Part of a small language model's weights.
Size: vocabulary 8192, 12.4M parameters.
Training: a variant of Muon for these matrices, 745M tokens, 11365 steps.
Each number is 128 + 32 x the weight over its row's rms, rounded and kept within 0 to 255. Layers, rows and columns count from 0. Numbers have three digits each. The size before them is the row's rms in percent of the matrix's.

# layer 5 MLP down, 256x1024, rms 0.262, rows 120-174, columns 0-255
097:122109109098078175138110109113109132128160096085087152158139088149071166200158084166168117142116114162133151165184137089129127169193151167137149102151143113123069189157157144130092089155118129160066106150104128196119141125143149155111105098133153109131107140081092107153108131113105092140052076119111126226153138149170079116130094141091124080143111147134119132112125134064105116154062104085134098148171141115189166099115084118143059132091146059156151141119147063103139116148111131153156130122130190184153125105151129141135161166112096121082099090110107087152194128125105089099080188173138128159185142118152145163119112133118174116149081162127114141121172112150137128136128117182088102066113128063073144161111092134133105110123126209100176173154117139164102121098162115
101:145224093132151180103155164103133146099087129160109179178156135104129114070033123158129139144086126172128161130124091128093137129110134143098131163135144097127159142128141171153129191119133128093107150143130080132118081243092173129076153098134090130088181104086072141168073111098144115153120133105090137078157058098125111118103131131108145123167159103126155119085137118140124111176127134151118149133105114180152126175187166128167173178107186126098141115146133143123126127081127134098095171138096135116153147146112100134137112151073198155126128155119131080153134107129135118099105152169167182120150139132107100144135073164092121150148133137152097075178135125102085103165118120139091118150171115157124130157106113109086148083172108074129116123095106139083162118079165087
096:133127129167112171181095128124170066105122088139132072107055136145096151112227121142123144102180129078143111140145147149165155087144111074014109105187090145128085155147151070132147033132164179205150080136146168144173066116116102111091167096114125203088086073112117143072115163147116112119083139110112128149127144145136084148118125190101171111190136083089058136157169158159131130107119181103109161121155073146133178146108156032087091134143116084102107173103079172111143125055127113133139127048125120125118142151118162108084112163126121123144122140142069163115167087144126150147082125106172117112130147114140120119128142129133122162084125121109156153158127074148100140118108134125161121045097114087165142061113144094121161133130119184129112157094089127127123135110145157
100:086120135123150119116112094179123091094117151182148111153147120047102101155080132077113116086129111137141130007130172126110132147065082141151116152156075084153134145231099132108102156129118120119145098141090105091051125077145163089114164134104140146162087080082118095119091153155117126124111105091078109090198160117133103103138138134123097096150115105118255129118154120089168096137098167097118099056170157144147057096106110134127109177141101094159140056138109068156105122089141126123146134163158132107137102149122100207103111043221113142143050085107106155100114145108161143113132105122117100119144155112139121096074142218112082106095075177170145150105100120112094130084105106145116145135155106104012097058112095088140069102095145176163135126159110121112085091125107091
095:123150109070130168112141076179172117094140135103155107146088106121096146114166162175122112179139103130121152106152066110100100137123150129093147152130071087127131152136135166094160178127168102169138085134124125141105117174160126160094125145131147175109201079138136120180157186143137137158115092114127159082138163136168179149113131198097096123132093117144209094126154125126148128121151130157162135133101134091139125123142185154159114181172146162118127118148112059143114111089082160158073124102161088126102064099164140148173126070115086122131064152109123156161225134169101067095141138198138143174149150113146128121119161113151197119080094170070183141167129161140095140127116136178105078159193159162121142082097160125078121137145116153139130192091151143203132115144142147
101:121109165121130131097101128066130118105135130161143148090117090154111187121124095179142152111165115107085096045118077116136096119152148150145196159136114103125132147228117113169098109103106149102181113155178142135070147176187122120126161119134105152119049134148165121118162132123160103192087095108102129088067148096106127112114151128121131101148131181157114124042154080136135107185170138145131131189156122111116153125094101130140214126144132127118070095081140181134096161120118059158159129151105174151130074133142062166178105154123184127106095164145132159093134123106134180148153180122138137089148135146171191159125129077141105139183162077167125135119122119188085099127168133065118148180146167088185101153137131136132153098092105049124154131147151200173110150146058094
100:115115142089065114124164132104103130130145129117134107162156079222144160139173061096138156178172158139107162127136170099083187108119124186168119037180107189109070135108106138157084119057146123133144134144165148134115100111079188130130099125130140141137113107174163071146125123121092113125118096140123165112167075125153140156161134072132119152139144104107202100135163111157109122163114100178075128156146118143115145099134117111132120095140150128072136169092109154133048125083116103122068101087069098153118048120085108109147135085125121116097126160099110126106074159178106128141157203129114059193103152112125178119142140146081082137146164170130096156107080112172144136086118128137153138136129160132108118129079141108098095099193172191158104142171137168148141116128145102
102:106162140105162170155063175105168077127115123117172119154143111201144133159159145129156141131197181173113133120146078186127119127166161167161198150099101133082111100105142104108116095195074081155094118127126156165165093153109154170147097194133123144084125189101160115097112160087123105109148137172117101125117114093167161131145114199184084154121094114153195105155122179125127134111142114146134135123132167085177092151102109134163121127105129157172117168131104087093120139198122099102107138119133178155122157160136092072146138132096123174074119145170162075166140125142154195106110148175098178127170107099127129130129096084168130141099085100100131127080119171161105110096076118159091097126131192189091148111155168117166138117089092151163128112095183091133112201116136067
099:112163108117152019154107121151140125154107120071129143111117100149154100104161106060105128140094123121136136115139194183122173107078111161184115078141215144131137160100160136126112100126088161079128124129142142118174193086098103120157167096192143165143120131148183071186130129056137157097151226158154134158186154168124129175104125111186130174155127091117147095106094127065142154088127136130113118138111131093121086182098100077108116136096078152103130096115096042112111120178135147155118138044079139126117153165143154144096163119115127095177144113117078174137168072130170099127145089087129047110163151123112182095041137140129097112108127122116047114178185130103151160153112137150135199197099142143126134149128104142196127145154098177155124129164134161168161103110173148
096:108119129092096105133148126126149068093099112089174176100106072156139134158146048122138125166065121155113129133124119153086096132085145096111108175134103121096097129160193163152104116129149155116139156130137126121166145096065160190108143127104104134106146135076151169112126151138131148121148182128156094109121119129104102094147116090110177105110148158161170129115087207150179081104165077147113147093109113181172085152168162108157146081149178141155133148075107075178119142086114144186103078096081126142111163118128094074116157131185180190114131174101163077144116134144110136099197147124085157086152117061184128129105149184089168129122088059139111103105081173107115061166129140108142148124134135108098130108137183127143132111106142144132159124139130108130181175212095113
100:115080110143144172135117089150116107106099109197198185136126105150123083105128107107190133097164108107096158122181150110162170144102159124156189126091191130139155091110134162143121136092134185148166180146130132125108113204116127078107091122181102104115173140121152159133097097138123124127114107138138086111150161104113101100156113152165142089120094114123165140206131106145131111149155114155098157161114146105103154169105138168130146147146145079139125150118124106110175102162124150115146113132174087138174139132162175201069156024131152131136094121106221121137131142152120224128146132079136136126092043088160137158097187096104170061118139058112114120100083136129104106169089142189105128185099073154077156152121140105156114096167155108150127224051100149132130146120092124
100:087125201093081166135136129154116181103112169146168159131076153138151042118149097175106159100151156078184146175130133104171157198160191116112177110105153144122095132111126138123119145075097104167131122161144107139113128163108156102113116094125105114153101119113092168123106107161092106113080178120139153175189105127150115129104097100111158128134099199110096080149120088132149097157128154179093094115084145138104101143071165118124113158148193150073113166124137133125138160161153147107102114125115168189138157140207141137130076166165093142172180162116140113135110100139107157126148088129149164168094136096146179185090125164156133137073114137126115140140195107163147161092117159112189132132153077097119098104098118158119142122148174157155156164117186074096174120136146130
104:170172127149196118151107106095196160144142140139163166121122102139039162129105125092112133141112144145114084101112131118128056104141148161162122163109139077120058128160120164128148142152177123142152130099091172144186191196096129138193159131172125157127119082088145115112133120130150163180149142130053167104116150119125139024156177129175087111109117189124235072159156052117071182100095144155117127145137140151128165106092095081138166115172099084201113104134094144086141159103128110137190073117202115151107137142125147116163171135132111113118104129117114076160215063122204112136225182196088132116125110176146114146099171092136168088136122115149141132121125166189107131136148084108121099090142127159110120169183155146123105141133093127119099137194189138148088094168108102
101:153116092158161085141175113111079125134069186090156109119137146204143141120120118162135085113159072169128119121106214093131147167102178125150114095106178146139156091109068082155104129125189219104157139154074120139169104165141142143086097124168125133126147117146140188180134127146107171112131085102082116131108154139111099171181095153095075113165162155143233149192148090114085141141124138167141180169135071094091062106134108171094180136119178116141110148115158141092119135136146137102193115139130118107130108114106140114100076074108100129126104167137139123142173082139147133156085147100220132150101112168198083126161113065099058100080159071130097129139146117113136137174131135063136141155101147135116133168175151170071121098125115178070159110049145148109096141131045109
101:074210166124062153090138169147097039144132128109102098139101122131162099143124164104159075138090134138124150120083088111124164159179178130149157080116168121089144158077090103126084129108157103117149137110125120116158073093156066089116133059121133160135116092171156083127127088179107145127099118108150102093125143134129174110178087049150111140137098141119067105155125098148069124104108146142114127140147159179100119121089172105152156158132088102117072109112135168134149164101151079174077098170142069118127116151089070094089130135145123137133118116122145134181113141104099067143131136137085100151163129139115100128155128108086176119127078168072156090120101100149144093126102151123123140220148121129114091084127151139128126122140159189113070149120135141157113125109141153
098:118111099171075128140142069128171167135176107120112114181153161135121157129147099165147144079123200191151102156103100152131102084126129147131156129090128140178128149047149084121098114138096162200097098101120096147127163150141120161136112154142115131106108200103093150137122148175106141119128161124178162161142073169101100138120185133058146112110157128152137146127173101136135110168115115105139111138178127149130098109176099148126085091185056083119183105127096004137114136140066117178152151149162074178122171092114108112169148118158160129023075097176133126100180176110108139109097128083162134106138152121111150139144128147163133113173125160105140176095226073168074151193144089146174227173149141169116148141183117175071157101164179151137114157096120131175132145160184146
105:196138175137169110081143106119090111094126175195149155110124128162117152136089121113149135139139137134071185138069078099150125109176178143165095151132113100171088147085120062081086070150105100169087145139106091114131126088118197153135106119204109072075107145133097146123162138147138071098146107148127114168070109143129136123091215140125114150172088159141112100115168106116157181122087159161101103116135100093079122139130127143169123144202154107136092156141141127150089139092123096126106134092136066115134136117138146138146132112121129136201141139161185173152148075138143151145159128168110168127107124139117111094166119089152075190103158115134082069177099090142100122147154124142088118137130119182119166122100105148174122120144073068132107138103208183132119174122116108
099:119111172122134176058108122117118142112163146128129152148082164112153220119088105104108127086146182059148218118100116097150078148124075111136150173145106093125097083111058104128178176031088129106135183155132158120191104074179121111147124146143125085160138100135083123137155177157128123146111160098121163090107159089078141147137102132108159152128177063088166169147187162110104100166073163168143154138121096146121193144175123089200134122098109151101130067126138130135092151099165107104124147169117099191098089094145097078126159073137157093100105154113132108121089144101063111105137155158168162115102120080205131128166117095155160114069142137157129200097136121041115131094090103116130118120203075098081133117144159182127099122128170135138103125147127164128134163117216135
098:129091137133148121123141116130175138144099142146099153102126108176121148109104151106121120101129145070089154145148103129137171142117145145115080152150085125079100122064145130153130163120138176134098098134066124121142152186161149134150107181133111121125111117098131119114133162153106073164125143169133139125117137141105144097120145118115086171062234132093127154127143079104212126077125109182137088115120158117137104091102144169122124115062157084081148158132127113092174144156150138114151140090133153168255104155165170100121133072111109084172133164156142138083117140155142130123184152071170134129103139109118072091094147131100112124123134144118113168128167154136126083135089119079157194120129102183166202128081085134128170185144110093091077109159068138120086149140153108
098:152160087150091101101115150187095231171124165121111184141120096175114088114176134150090146150123090118121097100146162082134134119072190151153137168149117157157134120114086058178154127065129151063158127115208141151080124194175120140166139143111138169061146030118117108147151132175141170122099156138118173097141151117179168107126104085068159124105102129144098107190141139116104081144161121176161147090128187102062136121121168098144192165151134116101118100128135161113144123078097095104146056121055113103117141126066187148116134074144140129111065095108091102114133144143118076127093134126133167086134110119129159111171128159118129130061094192077169080144148165095121099150196078124110068107175112164116136105118183039137106116122076144115150115172095173176160130137121166
097:149146106074130076147169150134160100111121116101136085106166144136167101142158123084096170070138132138176118192179193102096148094135105139164084060165119130131161175050085144143148112079145081141083128157090152091106162152029086135100131095067126098104150101142127111131089082163172082095136075124142164134127138134057148156066106146117154147088154179061184161151075129073091165148155114185147124094174163118141164117163120105166116154108133158098104109149149153124195142169110149138152077083129096156174117179095161101165157165116096128101151173141065201154098115126120054137134099152136143154123093181124099133162138100149085147104156165190123143160117110164199106143144145101111106101095090141124109113133101141126152105193114120157120110118150069148164121113134152
097:184154092148102144042124155157078127159127122128220158110129151116093171110160063134077149110105117109124172090082168132157164100193075105104086182129157140117092117158134089092087118115172170183143085141075128114141129169079157145136169147109193163147114161109122117143117101151116155119108157166159139138107190140086156104174163142057098144121163152117205044107144093148176146192146183156150145127113099116109176156133095168130137106123121099125121120169103139099090151134149138084034068171147076171168080130078161153100155100162093126065149192156140128177138110106126162112114082142098102162169152109127110142090155120149131124115160129123153090137111132165126143136118117104138060070130141117147163127125140160077123206139120148075167091136115166171120082128137140
097:132115080093109113180104109094064140143132174135145112171122127119140188147098084166132168133161179081134167163103075105113084163102157103108118083087128133125127147110113129146092106139113135084057122114102165097161106108142134113134144096170110136122116126135137129105099152167111158137143076167098070108141148115184125109128161132135118150107132109106111112139159173066182083062140114125195100126096206106142122109121116154118155108138152088136097156098114155107070115132135108161113181128127120154111088122155159126038171091133126100143069120210094149162188085098094141128128127133204129142190147139152127100126158183179121095121094123142153142159121127166155124125126140111114170123121120114166090112093085121107101128191153163107095117132139144127145121107138103
102:158159135182114136106121135172124146136083160123149149155114108055131097049060138154104146071152112159132128158118059169127148091103090103135174206151162079182116118121152128146099161140175113126138167108107137086091194160079125140163095094200185116134153124073143161087107084110132171102129158105142170144151158162127162167108122131151112153131176203144157151128135122147165159126148058140138079123194126139124153106159116119130133139134141093121169095139141113166070135142165138140058124093096111098115162140159122103196072139131130124150155164138116113105079113158149080150162164163097132074174147117091125119137077133117163126157130139145130110130164149101119156124157144173159132147147135115134090085095171128174105100077136129118168080117151133121138122127105113
098:164109108145164157087099138098130067064133064186139113126190184126094069138109165099141123123124085096185125102109153160113136152199129114108140117211164146164136087179157077142114116154138094117163129131206116147174048046136127142153142149103155115113111146156120167205103135153103143137122148156147115114149110114108064102104094124178157132136109087138099143143152142139127108095110049112131149184161097161159207124076133096085166129164151183129163171131160143140157186115060163109148178143147105117107140136174149134127137108146172169132169115108148138088102129127080111125203109089150101155144111127168168124148105162147117141157163154134104108055142121188062074106118097180112159108153177153154146131116111136154152157186165087129146154140143076104105130117169126
101:132141118138166152088089072196106150118117151142179095122150140202135082127082097107128131124196131080161132093081065133069117079126092120102108107130140129144137189149096151144202115144110122139101106115135152150088116159180170154146106131098086136131145128106185085091091095174158079138122194138108113096172128168064127118086087175148105099146144129148074072125136076174116118133107168131077159087196083121090139133084099131143134173135159171127114140171141058165038122159104142086126125105161190125166138117122108129160149064111106132150150123166109110156094119170128122169141126134122184163107106108111112088128118109071174081152115142143074099123207152081085145130146132147134130129142163097147146180129159119126114184184105148122142111088102136160157145125108144
097:134187105135110082147144127085075136127093164149127091087115091130122107146117146163123108072145067132067155067085179111139187134146077151097151169189156187125115119102155097090125084205119127088091147126057140144084105082154139121123104132148120144125126093134132148098173124103126135115153163101128080132155093084205128107148098185121163120078098140109164141116176204112131139113066163075132091134127121183099127136083090164172137102165124088172095145126094148141125149147071119129126134168123125164121109142142159120164153138151089159186120118091127140170168123110068154138127137091059115148122145087108155115156127108096165151146096128162152128123105156131123162124168072131145075143045161140215100087082103121141120121085046167069143157179201109145151151087131171
100:126103154107148117104129118124132104150183133160129156089134051113133114154096099164127119124133148118095159122170132101168111174158122185115133115114076126152169129121099159095131149086192100112134167129177123152125068138172158151157120163134066145127086135152189112120125134144132147156073112160160106117059125133100134140119093124114093118176123120144193144131170151221126130174124137137115111096031182100183198161087125120125156156124198133147095115117110070129094176134131041078113113140123151181104142141141104110096178159140044098169120124141101164162131155139103096156128133090133124132181130118086144147152098151093142120159119161084090115038120060118100160113157127142146077147150095160106126090167111120136121175113126143117083108124134211128052173110120054
100:132112154105088106100125126155118175132149120123084081093111172129170169099130120177121193025078145116106098136125087119159169202082176151104081120138133144100158110149070160132153112118095107108123164111146103116177096101156075109140161142115126158162118113133133157152122087153161107163128131112079086132161097074094079073147108121093158092102166159098118140202171159102127103070110137137096168138151109139085123092099119096170108111073109089085166147123082075159081056142070138063107097152136135113114124094134098158182146104117125139124144170142074157187154118106146083108126105135151137138107109111146077156154085156091123128134170132136133079104161066071115126152129142117171130168139141132132100055107104114134165200072140175068055135087127149113096114172166146
096:144121170089208129094121165148155162127140117130105166088128198106091061142142125129125143080101139110131174072060125141159122116148134085152049185107142130057115082113118176140180165147123121182116152145161103166092154180137180095116126091134045128101117115087161165161072137121137169166111128158121153161163121099151127080170131060127115135183153154112160125151146167111140131157136114104173147150102087070130101025157098113067136085096142110131156177075135110158152160173145127100132085109096162176153092096129129112080116121124159143096130116085143089110155171136168035107182093093077077123088120117175175106053080122116118108150099166127119173101109134107151109057112121128108175111138070096121090083143162163099172133161145115121109101084115155156098180184048150
100:115129089153074169134141125162143126129085100123082082095140136050145095082124117138187127092110131132100178171120217140091140099112117138083116093152093144103141115048122107178121079135108141114142105182085137147156138162137162153113123142162131147097144091148097108164162095142094118127107116117146141088139128129109077102125127154092091188162126167080111122112102130131084124133080127203125159142121113148129100136160183103129138127135093127120179097094135207114066167134094144179147112101111123146148091159118152079163091089035184132136077127160133099187121140144124099135154166113116134076103119150088158127100126118132140146040131101136113175109174066139179094156137123161155107133097087123097088133111144142152148184142115092149124143145091179118124143128160105
099:117073100202135113149147109195156163127138114166130154111118127066104125125141112170113112093078112144125115138124192121134133166085149157137094086158122123088151157181153121132135085111131130079136140047151122152195111133088140072145143184098173172143150168139110090128114146085112118139126147136141165123157139098109149128177099093078134106096124111109062115139075129093130083170099131070154113096108184108118078131078105116110125112107190158083139188044171255186123134086092065088112153157105103118081080140112115137091096063133066106056141113123073081053124065121126104144100092119137167083120113090110129104168134132123089153126103105198116129154160090116104148114121096145118116188099110156168139139100156182179106129092177098096100123167149146126094124153125106
104:115122120102063160118170087089152147157105163075121117120104121184143076147124074142158129065189145102173145134177125085132129147109131144081128140057132156106129139098140189146131076122090124131135098128145082157127127098087118060117106088147161142129100183194128140145109128132103105139130096131170139129130112100144115066102104148117170125068158093126139155207137116111118119130103103068127115084126170130142150159107176105142099149119092095075169110149089150107153114059155095161118142107100113136131139073089107122176124116176133159106173143143181123139168170129092094128136151126144126189099097153075092063151135168121155128142134125160074102140140052148107129128112115139124039122069083086122162088091085122148143146126139150163127139075109118103118155067066119
097:125124158102122121054132156151158174121080097098091113055098173119083212077131098194120160137096060106129150115125127146139167123141096113186116084120095148097164098143089116118131069141136132084110122083084094133152136074095144183106112144190150114127128118137122192161138145106137100097114125136109134149142135102092075110119138125108092093119157143167111149140106156156107112105072105185142143096150128142129125152069118175148129172081124121158104131158121148126142111098077034134112136192117208089130126112066117109126174139154122113119170104165126098170205102119157131176087142070146174113115147139131103130156143180129128158159149137148087134146105125158115133108107072105153078050164115112077087172127199149152142125064152133138116133123174150119152057166078121
100:132109152111159141245140128141137072106182153145167215069172170113184096121150120144152041171129105092145162107101138115165227127107143117093126088113142140148117127175121139133105215129114090069169161124150120162177144150172120109143137142138123091158110141108061121159163109137161139198131142140137117118082103175102106131136166133194106114069088119140134082138172146138080153123097132163056127117159163104144198152132148143149089084130120109090170191141180125142113095174150095081132110105065183187130148137111144112153188100137127102110092129117114115153096169139143105089142149098091188120188120101134171151143139118169130107162122139114156109111140117131132192153144147087106126109108082078192085152134123118132109076124031075154104120187137105149153103142099144
097:107123172117117167078153119205099118129227123111092080156112099109085174158137157138121139106058147140146141137167168136134158104093146173101095091082141089095117173131170150091131086055152096151153169138175173140071102137088099153125115114080136160132140138119164175105132096094131174124142119103140149114076113135133083165131101172146154133081152082135127115113097120131084055127097141150144114113156140100106114126128092101170103131119138064101134116155130109108148088093175096193188156119107114164161134142103113135128083107064149127129148088103123135154037148149139094089148133148089129154174112143119173165130131134146125110108076089090111117131130090197124100170155061187189089155144098174138104124163084146108075127119132055101130146176091159086108200174150132
103:134154118123177129106121138156123105132140134136068139149154121124125000096126177077167143084114151135145139170133123165172140084039110129093103128097125130098122203105169149104131126123130131125161158115092133122140146163128130082092122164124132120133144167120079111156093138051178128114145129140119146120115113135131160134110141107100103120155164127139125148095113131174094138117113145098185087114108123081133160118151081189109143113141127161159142133084131111085130087111140153152132111137126175151142113084139131143111116153062092130172089143154075147125060118125068137108122133078130114089113132127130188158169120106161121120116127106091082124061144093110088171102124090111099078092187173108163186100114179140145125148069128120169079225115140117118097133206123098
099:097075095135137130189158152100090182148169127121126132157118155146161165083166125180102089141167112191131099158098158215183112105107111090085189028127141077131126135138159058129122144114085094158101134138096104126146116168188146171130175088110114146153106141104155106091161158184128176112167076117140126147141082103141144109100068137099159167180111164113103166168141097097102129099089107153146165080147097162128127156114157107119119149090131080122040086106181119122166117149142139118130137096147099171136145105178140140131167183157081070190195134084124147113130169099094165096109146092074130143122148147139118102113147126145090131157108167109117189127090072128148124125117101152101141159161116172052106159138174094137122125106050097142126059163141169161088142209140119
101:158126158072154127132121118114142125131195157085135062047074134166092086152125109127154162106135150099076111072132055081157119141210206119188090083091142153154174098134115066113125133146094204180125177171120157116088181142093149117082095147087086141087139113101124043101099117194140143137175136111157089153166112148128127116158133104125102099141201136111103143093143119122138135121135188101164122173102192117137057183094125082091113152148094148146139112173136026155149132105073144155092158121147198100176160120076129138164139138092106125133118128149118077082142083173149142164200082144121048149132130140101156136108124135142145123155143143123107138138121099110152156108121159170131144114127127140071096111147155175136209158206144098137121112104200134146122109132157142
103:125125116107120177164111143150138093128151116170089129130120162113159088158189148071104127178133122148121108161163033106138138114149137109152094133181159110124074101125113131088138098137157111139153122113099148190113146157106091159162103135130127110116118159139145110150088125101097078123151087134129190144091127086119153148097157126121097102207124115117147158083125123155083160085156096076103168106114100164094172153112109193154093128099122053065164155100130090073157142186127121162122098163124118123133124151124151145132073125179186148133132104139121103157171162128097128124153129181145108086095160132178137101142128091189184110174101128178144157161137122075122077065135150148127180120106098111102168103159151107133107129120146125167146144155170074124121157149129134
101:114088118148114149213141104105139142090145141147154073129190161089078149145100133149154121004105132162121136150157205136104152126159127145185163112064175097125105155121190152101065156147130162169119146159134133171209083124098127125147138108147122141140149145079133125110146140141093147147104092112057092134196147149103107153119078095072092162158102109130103128139130167155128125087172090114100118118092116159128144169147087131152169139123119122139106068189100146125148128156070156132160119191089111150154120096151197109106130180177123202154163182130137127091115173174118140122095137172198119097147118071134031133103125147142113175142122140179159135139088119073106148126104181074092135083140118120067124135101102152111141109145137087195154134170169120109082171096168122
100:096125138127086166167103121106077160121126119166058113121126168144102088176102070098159084137135153163149120130056150131121133099198135157139135119118126118140146126176141065160041164110143153149135101210158147191121091119058111159119099149139079127140163147116130143098103105143121136122105141124177052122144137115123137113171093112218061069148135120166098174067069119144102094132183069139078143108159135148121144134144100112116137168139139094131031141138144080157196118135130142165180114124141096110115149122108095077140101188095128115080149158103154139121097128127127109121082076046101111124142120084115124151080087101154116159120142136145079073180074150123113130121165159186175103096090103151123074086166124119142113084129124094102165094164097099099123184102101111
100:092154152101169126182196088121142095131102159159144154161133161106135102094051112109126114143146115100097091150159167105066131124115099115056088175115131165081059098164164181115152113140122120100055199108145182146104133117108117144155189111121205199159109175106119067169187165126181094131147152148138151101079192166124211131155131109192108110116084087109084109164185157160080172138117153084168171121168174124141112096128138175123091121105100162104125064133129156115173137164103092124150104082089185121155116100132118093117074162124140082118127096085064112112143119115197133116187135134075123135111110117138162111122072142111099122089073149167147123153157115117097098093130096167115122112133065089135113153140145142082079074109136098132121155100141138181122124108153157
099:140100119143091104148124082117051180122126105106185140141162117168168105100120103125093060142165103129137113195163154188155151092095116157131136124137155145146192090087126239160119013148100151137094130115114126062043169128197153124146120123099138129166155103105115098152169109165152121134093134118087115140095106109093123122115095088116106153110110086157168081113116148129121164134101099100188123129120075135204171154108064126139157110110110122099103158139111217111139119139165104150142055082072096142155101135055104123161182103198110168129106149063109147110102112142144196141158081144138144115072167138100133143100100044139129126160182136174169086145133172071134118121139175130148186091146087090093141130130101106179129143110096151110117093166146121114157139093084108
098:167128173108186049105189140076190129121144134135140126220098152073065119144157138154144091145115141182089103173122064088128169091139120165174054067101129102147149144000144149117118150104127142100150139097180121138191155095135081121136116146135136067148109178137129175155141132126115116086176134203174153104132137146179144152175116088084121165133092155111115141108115070123180178105190189115104128080148168116105130176156115151098126128161140079179107130135064079141167092098172114106098129148131111174075170147164105117126087130142063062129155094101139107122153121143083136111160146192108182111098153072064123153126116120196130149133097164124135124106123137167182140195128081158145156170127173159115149110149085113195124089113172112163161147145090080116105152078137173
098:132132128148151129072125091150189143082147122108084080126162141121057174120050139182121142085151115144134148090144223148197130140122111125127112101061172114160142142209067078119114016087145161088097101045121111160112099132084121136112133115102109151101126174142090139100123147174088175125085177128114093177183110138130142135113092095126118131103105161137125088127184186124164174084162143107098106191140149177117158100098101068150134146083115233072181171086168152162112141136098125084050138164129094129128137112139090106136147148138153135124149098107104128116170189116111156102101111167156127146147151146107109126108115189161143169113132137116098102127170152122165127086167098097104045143117141124170142100131141100126114145152168144114148136095165167136227153154122082
103:132124109130112138115148126122108117105096130114073141128106106179130130095102110165148138074133177142071147096076123134092129109148102155130073151166012079154062157150134119153122167118144129094129098187137140137097126099120108131119107157044131109143146164136105079165180109168161141118128040130102173148133111132100148115135159159120166158094136162182084125147163086093122171145162123144131130106166129154068124102152161103182098140122166123208142126091079104106126143123056078112112079088077083147063133156120100122192079154107116138127176083127115146111134124175190125173124123165083127126111098104120208135125137160116142143129128057120145128092114126155169084142103122155118117121088142113138109088184117113106104119032168136134090180120130061190046135087131109
099:134128103190131066198168130115134127166180106130177063124164147160127086123103133132165130141133074136162160072134118102151195154131137173159122167138139136100118167155116116114095074108064124157121133139121164108135164223124121084065117129163133142161122093124117099122186147114139075105160142103101090153037140133097098135102098123146149098172127119054126124102118183111192087101134147062187116086157147101138068137159120127052065185099142156154176115081160132109129134180117106151155082120138152115110125157120061166116129117114116133135057118171135094194149142102083115120165092133098109196087122128080122166131123167112108111123118120147003105162163113135130117182097090154135136076101163105085177146057153127140146096159150188129158127087150124157156146163187073
098:165084130153108178150141142096110113155160138104158110080166143187080132145149192113157134110161150060120125078142056176126126161144100143151089073133145129130137112097100110059146174162118094135135126164124088169115151058116177088151107142147125146117115110113182095081101161165142114133152132119110143122156111112188135159164172153129101086114104128072100102110118049174114147088154127054082118135177108128123089176131126126146141167121080134127117133110129095107138067168164115112151098143109129125117157143125141134208172136136137119145099101063082167091122153133122109164136065105122096086085090081099126112104138116106161097103156143087114093187132077139122137096109137135195066067220175105156102083128189081172166164165117081109148110154168115129119117105166119
099:123134146151182102098177128153169124187096164114138161119101123172142154114057162117113131123186133176123142111054130145145147195160124093148191117111138159094135155130119134131109189201126046118145100092163083087060091150131159146118143129094140168169170142143124118125097138134121185115101166124073110148141084150158132098117130092199092185075156152137183096165133137058075164088139147139128145158112124115075148148145142147172168124107094149114214132106138127126138134153150149124150103138073127148112083163099184129127112160115206133163145106123151134149092157123194085164105108175133092155166121139131081147156072142143193150146195075152111143155114099100084119141124159156169156115166137121110156077088112139104120108198115126102098050103127216084117157131113105
102:103117113096150109108124112162113131183100100158137112129117111152143089105142158105124105062159116180115173125138075160089161121120161131134103145110177131105167119111082112113127140133128201142134123128115128177149090139101143182117081158162105115129143122118113137103123143119084136129161168138109146080118117125172147155168106140140175131092119123182137099094137143179110108153097165097117154130137132108124129124124109066111114102163131113133156115187134066131143124095101149159173103142188100072144085156161151124142102043144068084141160073115091190107215090118130138073133097152114094124073146128129117100091134105116081055174203095135099076122147118130122142154102163084147133147092158103103139155139142162131195094189166143189087171147100094119092145150143137
101:136121124130129112113058104127187155165128129130105101145156041131109118133138100135131112141144160104129159139093123130142137178120153204129142120140118114138153166154137127093138182117131132088162128161114139099180084105131112142140209089095190144088101167164154111144143184104100160116156131174107150127115127105078131144144104089133186141127084128187193135143068093106113144117112124102189128127084162172112105112073173139129161125095111154098095119175101096120107147090112154139138066100151139152111144112165157096102190177104153094144130122133120098173149153121160125149096171111180119144150171126144081112102150138150140157162107083132052184102178158129045082127128110130141154129155080107108169139074104176129113127133085175116113114132144111157126135103108140
099:150130135118098119117085132114100185106129127108165129066095097106145131171146115086115134094118159135215116139173173141087121066198146111017122185131155132138139135156143115162087108164155098191071158138094179204062114174099099109125141112195113101144180141116101102200127086138154104177136138153106129154168179126139099071129086118107077145057122147101169208116120119105140134127110116120154120197132146146112176088112123160157107095099155117111156121142156083076186141140109133066103114113100135054157111136106187155094111120241138118111146130132101179171080132151071140159117114162129084137082107142125137137138088092111131156097124105128141125194131097174073083142101146095122140167170098189128098095131148134066135098102177154152123095143119114174145146108121139
098:138136101098071135140119148069128200101108145165209085146135115128207157104146155153166185122154088113150119150104138181169073114141137125132148161132184146170178139033071174130073151086116111094097153124165101044091182114136098154115115094150082175139110147119125114096134132138158107147136109100161121051195182154165087132146153103114148153098115144120079096202139141160149097133099140098160121107061114116155140155090101090135143106138144139107205135146082153103167128153129147094172147134076139092117115104153130131126101076122159075139142117132124123173119099106115156090186178108120113176215138139102111146136110089059126141179133138052084090143140104151097080038147067130137120126110184140077110145131128166074114126186112141087104203127136120126184132143082127
100:108122172105118084164133144128099167057134100124154119141141079156191126066084115120111110126124168145105141177120143169156166085122134113158121169117170110132157130122095109140142062098107103140114181142115108047133134135116187175125120101137081105117128088128168183099143096112169142098117100123130100126150193131170095113119118158107134141139125144184151089107026133069183125137120137149131143097140100125119110123059161126154104122096122162126133096148185116128130148026135093136110177189140138055182145123123108129120095122169142111161138110097136140157108079139180146150116175130191046092086140134138148080114144087112093187128144145133156116181090160081099166133109109163091142171122134104140181095150094092114124130080115104100087142134175137163124150099155146